{"n_layer": 13, "d_model": 64, "n_head": 2, "n_kv_head": 1, "head_dim": 32, "d_mlp": 192, "vocab_size": 4096, "activation": "swiglu", "norm": "rmsnorm", "norm_place": "pre", "norm_eps": 1e-05, "positions": "rope", "rope_base": 10000.0, "rope_fraction": 1.0, "qk_norm": false, "attn_scale": 0.177, "bias": "qkv", "tie_embeddings": true, "parallel_block": false, "init": "normal", "init_std_qkv": 0.133, "init_std_o": 0.026, "init_std_up": 0.133, "init_std_down": 0.015, "optimizer": "muon_variant", "lr": 0.00517, "lr_mult_o": 2.0, "lr_mult_down": 2.0, "beta1": 0.95, "lr_head": 0.00738, "grad_clip": 1.0, "warmup_steps": 200, "schedule": "wsd", "decay_fraction": 0.632, "decay_shape": "linear", "final_lr_fraction": 0.1, "batch_tokens": 16384, "seq_len": 768, "doc_mask": true, "train_tokens": 130000000, "steps": 7935, "dataset": "wikipedia_en"}
Each number is 500 + 50 x the weight over its row's rms, rounded and kept within 0 to 999. Layers, rows and columns count from 0. Numbers have three digits each. The size before them is the row's rms in percent of the matrix's.

# gate: layer 2 MLP gate, 192x64, rms 0.217, rows 56-175, columns 0-31
# up: layer 2 MLP up, 192x64, rms 0.196, rows 56-175, columns 0-31
# down: layer 2 MLP down (transposed), 192x64, rms 0.2, rows 56-175, columns 0-31
gate56 102:493393549560499561527493495385474475504466462450539481516437435479516493540526492422527529510518
up56 104:490412387524471531613451521596472498480448460485400487489550486504567476420520520426503455475515
down56 104:516567556570567353456507540534447447468469549447485396475480509412466562537499446487547478363482
gate57 088:524466558554500457451475561411525549490495430440491482491486408399521484556535436546496497519483
up57 100:511479436522432511530477485531524482511581510517562592545571488466489467470463459476511420461451
down57 091:517516475450508512514549492481437574518513504522506494523398553682532538549491600495477540536518
gate58 104:444576566471520487544480545447548444412584518453520528566455478444466462525507472520486492517429
up58 098:485553411556545470597444528513471512610529523462499525495484438400574514484539516487440531550508
down58 102:460467518541494544440497458585521436465521488496587483476529515605516452498563385514578502400530
gate59 091:515621471502570531512428452462467517493528563526604495553452602568517417457490509473486485478553
up59 088:487506539571551439546560574425460520571472545467439486494402586564503426437529476436515475558565
down59 093:490523531504487508453530446598643506378572492455464547486632456541498495500525507586519555444476
gate60 089:461617473427506454613434458467532397491575475511477445560556496505496528518481526559558470525516
up60 105:605475617480518510567546511563444415424422446501541480530526519478435497499459496452435563530519
down60 104:475493501471471487563442523519479392488404469494496466553583469459554497532422593512379441483536
gate61 087:458510526422455512427533511526451421453541422527542512572572584448485500509464516493442524495444
up61 094:592466502523494471463583524535519542548447525538519472543528436486512579473509434567544611536533
down61 090:431478458494516493566443467479474534469424530422449573501439517504496466475493455555398433502544
gate62 109:499524417534508514539482480442439512452485491458534463414562545411473480458552432604492472616540
up62 109:544422498483426530439532480459578454416566483514470465604506571431543484492452399526550492456519
down62 097:544504460557508587548420449545466542583615519429429466443456454530569489514460585547461490483520
gate63 095:505445486529456553590540475516504470538452423546460531499412490517531492628560466505526499457427
up63 098:569546563507427389508529492484544445535517533486467518495490515518535489440552483421442416559544
down63 103:492492508395500500444577481548543469549549445484491575513460436526549527526502508510518512414503
gate64 099:460501425462529571465513431492508550497446457299502512499454532512522441544514508490575524599404
up64 089:478544541557456523428438491586518479406527549572568458480441461632412439526551461547527569552489
down64 090:477440488481556553409483554463459550481520451439489600515538608464526502510451546474518410487535
gate65 100:544605514459516443535489522496497565442471449408459470475466405412435467469488523495446466586524
up65 106:534539521494541399432455575438493492480574475449471474460513545499579478564482488482507490557496
down65 105:523490502549497408517475482472424460483419555531430478583570554458440547558553437591547409479497
gate66 102:496437504371442511580486517538537451541415564449504529475527549462508437517401414486448559490592
up66 101:559453453543533529538543492569491468589494447481558544506429487491446434447489363464533551513521
down66 093:449478500503518619539541522439504385450557446456427416383608475487453506564481556561497502480527
gate67 086:486506451477582536473478470434605511445577473456483541473493537573422457575464462521541523531470
up67 099:475499601562492538442459519575535481418551495477444566484480511503483416437562520488490447532564
down67 095:504576549502530458535478552531534447442588507512509526538513429421439504429454450468447525507546
gate68 113:465541549411476417504524514441455516471527556514469460519504484580541572468358593490507466580447
up68 099:585505390534478468513468546441598561469541481467526477527567484475602475488453511525530555582571
down68 105:520502455433473486421500570632552504472503409508520475494553576417464450535430431440483501499527
gate69 105:462432513465566505455517528460518493455517430469554422491507521518531575546539445506478523424606
up69 099:443520488451433560553523546492420473502523494544390491544598529519440496453562556504445563554492
down69 099:532574443393495446574496525497487552523467500491509506459497519545582454486519533465546433473542
gate70 090:559491389518548468557506452417463541499499446515514474548542567479476471532530556463578549504515
up70 102:442552406460513459581528515488477451548521545517474458577494456392545414430569493472508550498430
down70 094:472511523586491535449553470527493526604428489531431565485558539471513465415463481550519459514489
gate71 104:509577407552459518489523524488458516542538486331516467451511487495486440454530407587512541414533
up71 088:490478519511464544538536457548387483471450413448535438421582559478464425513507416541539437553322
down71 108:432553573473433609459427478433551529505463430569479555493473471487465540445490497561545404600450
gate72 101:426569446524470541545441464524538532376517532440554494499486417465523535595434442417508549439537
up72 098:513498457543455490448471611613460537467496521552471539490540469535421510483487412381584544504524
down72 091:481444534478510433491566478508450454475462578445504502582432558524487525436540536654538461544470
gate73 100:498461511525452484465439531410513382410554387571438500515501552512569496530513483496454539487449
up73 104:474441495526510585497468509471519491441528494460604631493529542528504576613537484557446582439467
down73 106:500494537502414504448528450532496520498448464553586479499433500552611461560599536545610501491506
gate74 089:469499497415502430469523534485498524511467533400521537534452405524555512499433508504531473536519
up74 096:448497561597483476491430577338477511514497494528443444475514383511467492501534509509472504448473
down74 099:497573479539476512488510418491489476429514428591531468476529514503551450418540482472518457473502
gate75 090:397512460518457433494406450417476484539448545471428449418521508526483517478427551505508493484469
up75 092:520524539563562505475539490507470553581525465446563487459514425475397506538493503495507435534463
down75 093:542488417545549472506505509438522531463422481537494486431536501549469510553483455420507479511464
gate76 088:490568563490615500409447511557497492506536522450498572430471401507517511501427507561507545565478
up76 091:538578543480495448501577568508503417485540578539455573433467453454566571475594455544527494440503
down76 097:512556429426477556471626422491566545436486555502502463445427485550471551535451483422495479419509
gate77 089:529469524510456468453440557499500519475486441488492440513378474593554466495467511577431453513564
up77 097:555530472439476450421586600484549487484612469473457571537485552463559491476480498446612458523442
down77 097:483504423466502510550493520492511538464536415523446558505464419465561444462500577485550440517480
gate78 097:502465445492414644520521587509548473417540560446458508552525570459494426484512457608472587473541
up78 096:560497529395503538528467537506584385509507417507515506500504467508532560428536513484568450441491
down78 100:441538444511523456489419436439583442450542523492543541442501491492560513537570466484434477636473
gate79 121:436425437518502468546502596518545536536523452574507572556453463579458500456451504645398460560575
up79 096:496506482435467491463439535555507464524403523550471510467472413526583465505497505487452509486508
down79 105:505566473474468481495433559474528487483531382548462563466529472529494520444497487556390517472575
gate80 085:473514547417494459516455498531497401443503409547583490501500502527528497438562596499534442522560
up80 090:488522479486445574585572423468479527448500473542472449491535461420481563515475522512460529418485
down80 091:463437458598498450511513564472546505505592437488556508439589486452539538591437485432502464443547
gate81 102:612457487508498432546471524442529478547467477520599579561453525525445473609504448459454565371503
up81 098:445579449386421489540500465481453535513421470477578516379574552580468524498467530522545522516452
down81 099:555575458430516512505580455491470491536532438563530507459559413481532508576418522502442486573418
gate82 116:595466513580543465533498567501353429454443463442570461569523514487530517514450451459563497486554
up82 101:554507376518498580504440481496535489525545435452516603469531574515469444516473517460446469551448
down82 100:432540499524414568416510577475437484446571520438463504511468502476453483513381519562569535467520
gate83 085:440565547617463583472477426471448468474503527496460435455451404471469519492508473503529603421477
up83 091:549541565473598512480419444464385559551525514615527512536568485460563524495491508567450563433496
down83 094:421477525575484474468509502498539457522416522383449506585495586426406548493421620509492535468458
gate84 096:510486552516512568465527494465434529534449439488549426452480498503603452463504429537584522469575
up84 107:556529493541464467516533466595611487514476584483510483500451587532560498493434450506437498456646
down84 103:425469552478514555551515466484482493469607450430506507546471455616553560453422518419505602426495
gate85 099:386542474459424513507426624518466530372535510481458427495518569466517468428478432398505515488490
up85 100:555488495488552437484516418481497445549527440538430500494512337578531453512461556455478448458436
down85 092:473436466483510473559450527412455575462394608473488412564490468584517487505587517418491470538531
gate86 105:449440586556526523514502502433449469452554459501549521430536506483450419584553445552451392506454
up86 108:495419519506448453342516464464451453439494460558491519479530466503514427555481536471481486462567
down86 111:492600541563561492561481510459473502458553444517516433626482507440457549470464471484433396486403
gate87 117:453436461513582403527408530499488560434554510444481433561539527558574488554439496517408525571654
up87 113:494466541606523535601449475497586508517462510503596517507562465536520425485512353580485513532562
down87 110:516540586509542533597510464628596516502488479541582562484480571555439495503538470474451516493447
gate88 107:512481472420511471586491561530464486545580439386545519586463511463472511492449534556502403493493
up88 105:477514534463474433425497520513443443446476571535464572534484461546523564518450553538462470561619
down88 106:436534451442492540447456459414533521530456503456518554520574497497542554495552478425518437470493
gate89 090:455529546474482466436449508546581497427557541522475585534525431532634517491415413468433475507498
up89 093:482509467514493480485483444545503430432576467546412477542517476629578523537553409437495554562544
down89 098:574586416409427469521547422501459459528508532525533460443504527529546440478484432545553519366502
gate90 106:403487513518492585489487479435582480376577445483498482469527478574446396545367495524508512504475
up90 099:592409495543426498472459527516397542608529508546478568524424487421507477495444449503517454466494
down90 101:470635535474510490582510500522518554506469588473431483476425515502529458526577512480419545449570
gate91 106:597434479382469466561533497592450493500564491540477516529490576496497534426470485440451458496461
up91 101:589501562509523473506498592367408481559509545440473421446487506456477605490509493481473540568538
down91 102:458614500509470462443483541447576490418561507515545456485493453488504561559451495451548375446421
gate92 096:524512451493532482545538476397426612478522516536509442491493510498622453471478439497576513514428
up92 096:503581538463555440460533558571537488597558475449511449533580416515588581463500503606440422589566
down92 103:442489519421474551495597563509606538480549459449504438446528489544476524487499468494510546501421
gate93 106:491572383494461548635495470563494546539542501482423614519527474522510553511486536508490417533414
up93 097:450527489453458589476475473475546538532508479614507495468434535506532554480599390599515607521515
down93 096:416491477510528491495496543516505492513427551446575445558382551516547531496593562559554529515540
gate94 105:521546470525520500494522527497488471471558485488441509497433571546546466527480512565517602529397
up94 099:464455445548558564555434569441498426485586398470521469483522525385457481562495509503547478527424
down94 101:461479502584494491542537421515532611498397529554542561460469527509429481456512506489493541470539
gate95 113:475439533559582318511525486595534536492442486482521560434472483507452479454491440487522492512605
up95 112:481463539566415472450565498536491486542451550525396489644504495492498487506425465483480526457469
down95 111:464490473443535542432466453485413494534535538569482486461487491388580529524479566510524569568462
gate96 106:565490430429468424498471545468545524553542437507420530459376479524445467523491531526569447544552
up96 106:514445484484523511536425455568510469551568540480412525509504484548591497558522496497509398440553
down96 104:469453550502469466527512445520535475523552490570514484543539537555607566461561431480452513577563
gate97 085:509485462550522403486453518410490462535569604563448491505506453498544521611520520418553467588584
up97 096:451372479546578526419540508486467509535480537448522477513528634475550580580502573550544481518503
down97 096:494557564490428452553494481561464527487517508508450538520444414471539513471443395466503467511450
gate98 110:502456465410531479486462540461449503503408585423450566507335482548497524460519509514444547613531
up98 116:559454577469561526579476500492460551519442445524448517487500382495618539513517443609451519438514
down98 118:463458530524483516499481491466562510521609502566608506455508422453542492519478525457498545363472
gate99 093:456475476517511509504586554468495526534508500498479555548481607499625560504503432436484458472498
up99 108:470510552516465505518500539441570606440485525548539614542492535491503521456588467518587469479410
down99 100:554627470469364528517549508497453488453548435539515431516522499489454374495497476471442538464580
gate100 092:564478481510630504448466546487577454494527454490553466492382480531449462521547550504532557515490
up100 092:494457557423503534510578507440628511494486531539541548427502497590433430654466501426526504478524
down100 096:482472512513453513571576514432556497436519549452474560546517502483392480547488537532577453449498
gate101 084:538496513505599504454367467479518426471517489518421587501439450555403505460518545503435516570535
up101 083:565469450482545514504487539467445534399503416507512437527504564477462499477528414508469485549472
down101 094:482530475555491493495366465533496484453512545501440552423492421442448541471496473546437448387578
gate102 095:514540498559550607440448510529391389535561488555516487456530568569474529574461447520513581489596
up102 106:493520442491524471514517491498518521559533428469598599474472557469564399538466462486528528460503
down102 101:437555501594616478441608493359474453558541485527551443533512486583483539483528507540539563432523
gate103 102:431550433518515496520432461470394431511470476528422543569556475394439532410489457423501547376519
up103 096:531488411578494487522490522489521522524543514518503442593457574517400420490508454417498539445493
down103 102:449502437490363471595437536530489544607405474459443512542524479509393507567508446459532518496457
gate104 096:506560453518471473550534485506535452418476497437585552432522513538442441481480458491410487502652
up104 101:476531606446496624502461672563509496475426492482519491541567524501541456565564546522580521519525
down104 100:436525580523429504491546543497499527474506512502509460473504513510593594446510408497536470491409
gate105 120:507495528563502503511483481508489463487550481483447564499495548484458528418572448529557613496581
up105 101:541498527604496423490533527517429568543451600544459470463478565462511400563472368479453530577486
down105 103:532543534475502489373503437385468562523538536499435439479569405496412480543509444476454566515518
gate106 096:513548563592456414543415526454560439468477479532429450503440511538410433446579578480500472473535
up106 094:492579583497486559489467533413552604470589540492434455450493518481519454422446577549533461506426
down106 103:501420468519450525415637457529483494428460532531573485410528530543549477433569545556661530513449
gate107 113:474465575533539387525513462542533523499547472497520503559470541518566463558389498451488468528555
up107 107:434477493443428464478423573524435605492501477546478505569380501470613458408419511483421593511499
down107 105:524474504480517530467445558512507585448520506592550485493553519374553399489430419423496446593508
gate108 093:486592540535500510569398442501537406514457567599593447518493571614508465527532515524548479532492
up108 096:493520518456455542540599504503599536454605476458432362514547525454466492532513525471565502596457
down108 097:507473510520516556557465434483552443605562503489478575548423525543514502577530436507517424460488
gate109 097:387439485434449562571551512561497406522421533425520585494546484472531597453452578559454507439463
up109 096:507566496488446495472489484492488495492509490511569417449512501568543477534514615580451499505439
down109 086:440410413570678469533566519527446573542487481444566562451445519437533563440523463511532486481471
gate110 112:518474427598529461495534487488430533492546500519529363464519451516498387540500454548365549422544
up110 099:537479501522517456536581524400438465483536524484445582502565378495506441499498500510464495493608
down110 098:450476528419523453482464475531523540513410437483484522507457484475473630370514510517547466462529
gate111 092:475521464524479510424529526484461466623550475495583467505454498500456548538416561466524464469538
up111 089:517550563433437471496460407477548467404431469567527506541484473489432511506488456507518429653418
down111 093:546465497444573439513424523502571564447503538507570505482496464340480450522496443508457461498530
gate112 099:533528425558454495427547507505407520486589526492556494583486452450518514505493443561507553449554
up112 101:513529529510485472507467522450533430440371545444461469519612535557469562519502447429505499480492
down112 098:541441488527549462505449487528569495506511533560519444542581502464488578452531381573544588513494
gate113 097:536482491499556556511419437423538462535505438487483522551543472552577435514536500506461482516470
up113 099:524511518414548593448505561560485595528458603411530584481513468447547479571402492495510544444498
down113 101:509471554462534539408550482484525532520493554565429564594512570457424424515516513528493533479488
gate114 082:505479518514456541460498508455580441517469483584506550419515545402543479575512542628539512481472
up114 092:482564562529442517593474444487599460478384503564495592479535507505465504478520506500397469432480
down114 096:485570493498487522427568470480501481543512502429463375519545464390512515552497564549534539511569
gate115 101:506549538409455534442388431433584483573474568563546525548452543583482597548488448536468482503478
up115 103:539535483499520583508400443526516503489493525512566426450510491527539451408530482539467588499521
down115 108:476502509467462496461519449490445600593456545374580555495426599463551484419570498501518538519566
gate116 082:525476535508558538558397521543498408539548472487491539495435455568468542575449455529477515530603
up116 087:526510426525515475478456566566504517504470451486465635548539496425497499512443581505494479468480
down116 089:551549503601522541545498537526452466442551447473477499508484473507483402524459394491403423449492
gate117 099:512490554484490502462495423478504428421542454578447512502447475492465468581509470380399374415489
up117 104:573469437497453405468572497442419417501504462521448543555539483421434566468506488413538464487521
down117 102:490495570518553454513469456446525461509499417464560513475508504547411589450564515477586466449379
gate118 094:491496541469519522453547400580536555462473604452540465531480583457505535588515480506475478523469
up118 103:511503512619540477468505486583446408532486409475543457561413524497432594465394504524461460530491
down118 100:511475467570505439550504456439436585474536543480501471428445492537437440526464491515411567521486
gate119 100:462512396499546483518519472497506484538513496533543481453471527531494406583527497557554520464458
up119 093:571535430529547478466574553559482494541514476453538573509507530563523421576535550536425472508527
down119 098:557514506496532474497501522497521531453540527442409463447641500420550451491478542495464524527555
gate120 103:476533431581482468458475494530474500547573500478399531479510444443409547566563464530557540421544
up120 096:506404530473572526599524526485505437563508477429507514478444488473556511512483499563464463541498
down120 096:437506437549462520545437452504490556502501570560431510431442475524425500597520527580600458471504
gate121 129:488467508518470494543515456481515542424482449497520541497508456497505517482389450469538441578407
up121 113:486543489534587425474561485554452483566480508487501560549474413488424520592526515472555584470537
down121 116:505562607504588413538632567575470528453432517474505535468448470591466521501526481436460516514519
gate122 097:449516374560533516489466473618535495491536500564448590429525476536499427417538537471433516479539
up122 103:435504486395513484516570554525544516480506580440446451474511511463502461559425536505517506423472
down122 096:522558567533452515498483508544495475448529520512563425400498609418451431526585397490430429579536
gate123 101:521470510534578475555507534535562446540524445492483486502493429472587523470540450644522531488507
up123 112:508459499480533413503625403559438511572524583569511546450505464475491464446554465534519542600545
down123 100:515526481426545459465520522504437515534474503494620465539569535491456456529526578486496450522523
gate124 098:515505532564441506494518510459524503540546491507424512491516520649484508458581449462477438535464
up124 098:530517475474604502423443555516528524602515545531459509589462453537568497501434534467484504527519
down124 103:449528474553393470582474440497485486604513417467578576475491520528552585487563509535463572501470
gate125 100:574494437440553488569554559576482399392497429550524491471474432544557516480505509483510493524510
up125 103:389514496545469510458511498537448467548509483450466474459468451442395531476495542591528474520552
down125 102:505462476534486480496477444557479562514466642583536559590466511503460515536471446549483493578455
gate126 103:519497476551532535442552443458550479510482482526480517541524524493565526534479409521384533464463
up126 117:585449504422435398374449535401486435427484640533504487470504516509478486470480451500513543493429
down126 107:522517433480479444541500592453455418544522490523453508531530405497465587417502579409483411511459
gate127 104:504483394527511505483377436470512476518496509575498467525509550499496445474550488552480423535476
up127 101:441510562489525488497539485503536540508468478523471548640503537576374400518547496434472560508514
down127 100:541583579594496563422440459440517488596495542503493446467507441452509457578463465474491402488547
gate128 098:550429510516565563493528481460584465466498547494529539526523528501566502456531465523487469542468
up128 096:403507487522592526491485513518430535539569515453461452460449407459509597511487537525512456499492
down128 093:536504465618455445511493524544397443494489528547516456538497461510485422602548435493494486534427
gate129 117:507432574525520514473549577490589429411522424415475535488538481482550453479380525553501431506471
up129 105:499414551444573472489529516516432633485508418526494459504529405481546432501507424496498579488462
down129 102:472471481513509568510595520545510489458491390533559551437513534470520537444473500490513421555491
gate130 094:496373492457601490571437496556408496461513555427482467441344499484455573525440517528535529488602
up130 097:542488537458511557472534394533564387521491576525525530405433538514520451468527497441550584444594
down130 097:503473530508532565491518584471522409455438479462493474397521497561408512565448502481493454431410
gate131 100:487521517391534450479509477528494524536550598474468561488559565597554578546565542541428491521489
up131 097:511465403521479446433445477519532454514584427463533492462428452532634498430455556494491427488521
down131 109:463526559539537456445506509505507495510530474359486451522503493473382509439450631458377481524473
gate132 106:521599518567571502497555563450570511510479512501506428447573521475529363614536568530545475506451
up132 095:406558481543457532534545454499505555502484544519555484464536571531385516526558566524525546480433
down132 094:495475422457413507456470494543547426532526517530476578578579460485591482439491480555550541583454
gate133 094:445460430487413499499489544503444407375456532548485470502495578447598509531488513513571580512483
up133 096:524547508439597510535500510467436444638476545481526488480538528535565445481456560456474424478580
down133 097:447407468539433528412434487538499453426467432561479480535548553498470397586481511465562575480472
gate134 087:505536424494481510577542463596498511456417514528494438456562468415478465434480407559482489525510
up134 098:438504548590559647545546475446591488420530452388480525474499470492500561439478480517439506506469
down134 104:613626530496558468506458435469438455516509604489541572586489479598469494418428573499461525515460
gate135 098:480486537497539566398465429551388399535516354534526474444529447592584504526474549580505562543586
up135 088:563453484563414447501584537494444509441537461454504551454488476415463568312462452521536467567459
down135 093:529402518533510469557470568530567477481487545466574514534520575493532400448467464501487497556504
gate136 090:549453504535515480452485530511478429519543510462557456457515519578551455538455512569511482501630
up136 094:492426500472449550482487591428540489563534460462496506496473478516553552508528434498531500512355
down136 088:592592537449525581565465402454505468439477474382382502503458514499550507509508459454442549530429
gate137 102:581454522441500456504480365413411487421522387524570456444498426543445434546545458481494551543530
up137 098:524533519464454440511524520537564515622480456543461472500534452579497542499475519510515439461516
down137 096:570401452489399483555413456472518522545616551485500424442495442480511479458499497372564547500532
gate138 101:585546449544564496427469526399422517372478455467533536458468531530431502471551516508509519504494
up138 099:511503477423455509522553645523522450468541479597453504539582500473507442476535437588456445503498
down138 097:447544520419474500553526567511525501513481551509417492529445444421488443523486506489563413498500
gate139 100:433577439544480503509493493523538458529541613457463516389483538586464513424487455506442473429476
up139 101:409411469509542585573530590474446532488540538458513483500476440528557487587490584522526464568503
down139 101:408475533489361459421491518479508574592456534522473490485510529612538455421427488563489488468434
gate140 101:532383481556474462484486451539488514483518399478319387490538499481491515477508540540567472502607
up140 093:578485545454503492533513442529413440451582479501479593576437599518555542479480470491567471448542
down140 097:517480559593558507415416458440579568527420440537475518508574449447494476473559510527509502464507
gate141 112:472443450491514479473482470493554507455559490466532477596524536438600409511473449574479449487557
up141 105:535449594522576453468493572507581446557604474529499415548486509431467497474519471461452563454527
down141 110:502508543538505457531552475547405525469461442435573492462475564461489495455520488459443527578480
gate142 101:531474474522490409475577524490435494514388510544431535504478452511537545420495504515573428549436
up142 098:534464520587419534504518511477465530479511531453496510554498510480444536554448428498442629461478
down142 093:515415526535512419587546420472474490576454531546497520439561513590522535501514509431485529490518
gate143 091:519504533508484466626505422551507536511546469439478428509420585560507521456466510426439475561450
up143 112:542526521513518502581514490586482454512614467550480429545497486520539457476460460514446491501439
down143 105:560554544507546529513508516515492438459536473505464440473458679632476546508510481465560570561487
gate144 105:331592444531422525525493475496511500515488537564514545588379460483462453397502475445519508456505
up144 102:578472499483532538445500482496451506450549522453499452572476472394469537485429525518617523530408
down144 100:481559612513496524519478390454565564565522496510408517573446489577482488467565582539493509451447
gate145 104:437549407533546435536569486486498438485669485376540466479568541542518484547415566561525550572526
up145 093:498573450482536580408502576520477551518525528563485467491482554497565500587572430528400534515582
down145 096:507480475385449497546407542455500484482529466459462542525571446435458479513471515550504528478471
gate146 118:447529553512470553494420560543479532481547469508420575612435445451476481461416537516454491483472
up146 099:535506438454447477464460453465530446501591535523506524455473594576462499523534540471488536462582
down146 104:485574506468459520510422478461514538498621581525404526562426499451506496494453547568429531488468
gate147 093:419485544541513403528510527554486497382521488435477515525570459502405451558441559553449494578485
up147 099:526528537496481531347491553473407519559543468509440508510403526471510418508505477508415599463523
down147 094:445429508559466571508503546499525470487490438448545369483604422476502521595488480556536444447591
gate148 103:459453482467444497552496449485528479400464487505550496536416513529515367458525526450480521570434
up148 108:463572470361556389562575382522580446474532551531553543445494532498436489490447451540489604502512
down148 110:489463408565459479472481504490470509507399556466585555471546480496573600500533527450506459448420
gate149 089:465508469480416451434498452589468581442515554424463454476479489441479508503552447486455511456512
up149 107:461533529451508500493607463475437495511565512463501550431412573471494452492428463453415515494562
down149 106:506512455488542545549422463495532541498527515469412514551463482479509386519555445514475531544493
gate150 109:436513486536502444493570571424470443473554447519549465438496547540506466514574563526518508498554
up150 109:527513605493588499551450576487484419492449422531518415440533466547507434418564454484481466514601
down150 107:521485578521509446463442534508514558512574523566555556561473591417517566486385545554435507563474
gate151 104:510453546507492393552531429404471579619490494486495512549512501563524490439485515457498507476477
up151 092:379518461477524521419485384537543479461452441416568563448529439496475599473447505459526550470442
down151 104:566487545421442474440486423486555540483502482539493461523485522487483429531406541438453447537471
gate152 097:552483481472529357466426459553476507434493506439435483576470526392447429487465480590533547480406
up152 100:493522369488516395597497522497568514565461497421456561506467537448513540459543518477578466525448
down152 091:480463440491427570496560555544434495519449503588512489538499487571453472447528496542464589461595
gate153 095:548554507514524484613464520478452416499557487527407487538476410600381531528467491497467438459527
up153 092:603505421481524532445481589514465517514591488434458506483612438472459470473593475455445466535470
down153 098:462416480390529555519543462487518518530386463450492458433502501540474539438553516534383525590494
gate154 097:447465539548536460497539555564529523370525549484481549469482544391543510521502525608466484519491
up154 099:532479460504538493482378475478571527438567501501537528507548542532466585508559607414421520471505
down154 102:444558613501504599471585563537502460480445409529525493441562482554519504431432427520434465574516
gate155 103:524525518518612439520484428490399510521449408511386439467447468493552527488422447474527498553502
up155 109:444470480457418487419459472442564548536548610490573468443536483534510404586450457479518493463480
down155 105:508460470598478526506473512491520527451509464458566478512578552583510468519562479524490492482553
gate156 093:455530556572534470484465499472539533497404453535498604518463468574453463551575492531548556495504
up156 095:578538491481558467538473579562459526562464583433468385505487488474409504499491518413452542504521
down156 100:541462528488484426419577476499485516481417527530486537544474578573461536535482506454572477472547
gate157 110:491425513522550488493509571478485577524599515499443510605448516519540550399434423587487497470535
up157 092:574505425495455513399551436456562447518505460524530463565519504408543502572435536547462392547434
down157 095:510499542571495488468602563485501522512526546516559517481504532505561494598449479508535431456576
gate158 110:480436435436524504596409394434410462552479460485468518532428501560544428437506491481511550468419
up158 118:463521516498389429433502563432530590512464486568571395443520561443572452500512499426544413527512
down158 104:473557458434501488504420459486578546505485545545511498432491399597455516615516563489460538514458
gate159 084:543590437528472468488573437421507453515493535463495510430520477471457496507488408621544502549490
up159 101:632497522525529474388442501428481428496507535519556442544423505528445511491474481414507606396527
down159 099:499547452535489515517580518461468518478553531561451548506563521449557552458555395478406616545544
gate160 090:500404534467517479480494481487479527463521581535484470460409432586481460541511510481624484491496
up160 093:459490509537450505520542600476467477444424486435532459589492567473440504460408452459485436572404
down160 095:497499506456497431524498497375525479499609505556605546537528530545477497575473441360474474534537
gate161 121:549612567434603475533437482576552447493496432520491495431471473470524609412504519514441460491591
up161 102:516493470484516537601529516511627504541427500512524529430471473547521501498421509479477548584403
down161 102:522587524406583532539481563494464450496518479478531433450448489390593477537461550499604509498483
gate162 086:569465530474510476505529496480531443468470558488510429488553457656559494507533571538467494536487
up162 093:511433523477578561477467540566521512485551521549443537406458521487538533468519509536567596545552
down162 089:538491527475550570465521509538505405527425557531493467480514455559495490438501535423509503520464
gate163 083:473446587528551501534440505527512523475515540556553524415546432564490484510533528537581535596491
up163 094:529545487538415606510493513461555400495541533500509511513480639480452502498468496534447525407581
down163 093:485407429549432572600591401498565509516500494438459494471519466533571525496525536629498469530411
gate164 094:490578523537503554532528450462480482494583507549570431524449412482458605511418492528515525536503
up164 101:479456468484461500478484439607517604668496517472537455408500564529525492556499528431572548469548
down164 093:547573394402474549459504359534534465500493500451564433483551541465504504472483460496457565516499
gate165 114:509513518536484513517522540475496491364513526421456603466444480448425439486480485506471507523434
up165 101:418589397460449500536594537593523619573519429494532444522521510463517546594519508503449472487486
down165 103:544496541512535534474520407444505359500478543510540464504528383595510586504553482513492509398464
gate166 104:512498456437329497422477559519521537468486606494444455574523518460460508471455559465547495406495
up166 099:552451650464561487538483494566473529545518447517544436535499545475498447529585530558547541567538
down166 102:404502559565513591557471402506537456500527443567535552501548530582465501481516494612522349455549
gate167 087:480460463500584542519548333526512440516625399490540517566481522447516478539491575515526470430562
up167 090:483516524564423451432568559516553483465544496534496455546497557404514526483501457545523463548409
down167 092:370432484453667543507512575448458450543524492507505483505468483517451561575520577473550480466502
gate168 082:567475490431468454536396587472467441518544491473487351481492411470553484509578465541468527500529
up168 090:527519581395522456502523426583483471536486427473469404496503450541545453443483478498506557520481
down168 079:457480582511492543513551457475467501574463466565549563530509449612486554441510480478579537513468
gate169 095:514544523438487477500386520489488449488517522556414459491475487519527547478501619511389468468574
up169 091:453506542439513537546545520457551496463508527493553545501407569586475484504595567471416530547540
down169 095:554571500618490541462568550468499536504442439484478555462529484393422541542444436462435480485502
gate170 105:560471515415541537427515364530410452538516541475490558516506468499489443437417420442455514512460
up170 102:617461526513589551520556487462510527398406548433471516540473517444516456581508511532409564463520
down170 105:517385481455480441483518455533432506409542480452541457499512394554526519446444526468472541424516
gate171 096:456504450501420428497456489576552573516428542515424529458470428546581465476495471456529519441459
up171 095:513581481511510539462492467506528558436558437638486491393451519496473452512588452529541542487592
down171 102:542479424503532384567517472437478545511480513507470475463437495512598437433595436431495436460461
gate172 104:488482535549514440533570522496433489526416417503522468444521483499506492493367490520519559367539
up172 102:462472567478610544524494410453496548525544616619477457465522514541510542589503427460482546492587
down172 104:471522550515543476541466452454511518510539494536527531504475526497531457534432532561476575368505
gate173 106:492446559502536515510469488483514607411522470506462475537417390464459512544465555533525473598514
up173 101:517439483520433511552485521455475479505476503478482503588525409506580365439527525481481421474534
down173 095:386498484483486548449456476414454561503528413478468472543507533579562483517679502449467522517463
gate174 098:427538470456549516573550494615525558625497475465437464485497467592490538550477515548456464522542
up174 111:540424483497507620474498556503557544459520484492488490549492561507471425494500461462463573433477
down174 111:535486545478472633579440471445538474456530433519475615516518574445511526499544435498520545574502
gate175 097:453509517554406550447512561520488478530494515406491486505562564504480446483416415479552495547403
up175 105:492531540521405525520552505521558560498481399407488460430582454517481536467423471488543446432479
down175 108:502571500387536507519461528479445487444506526499563492493419522540496443409649489507402529513553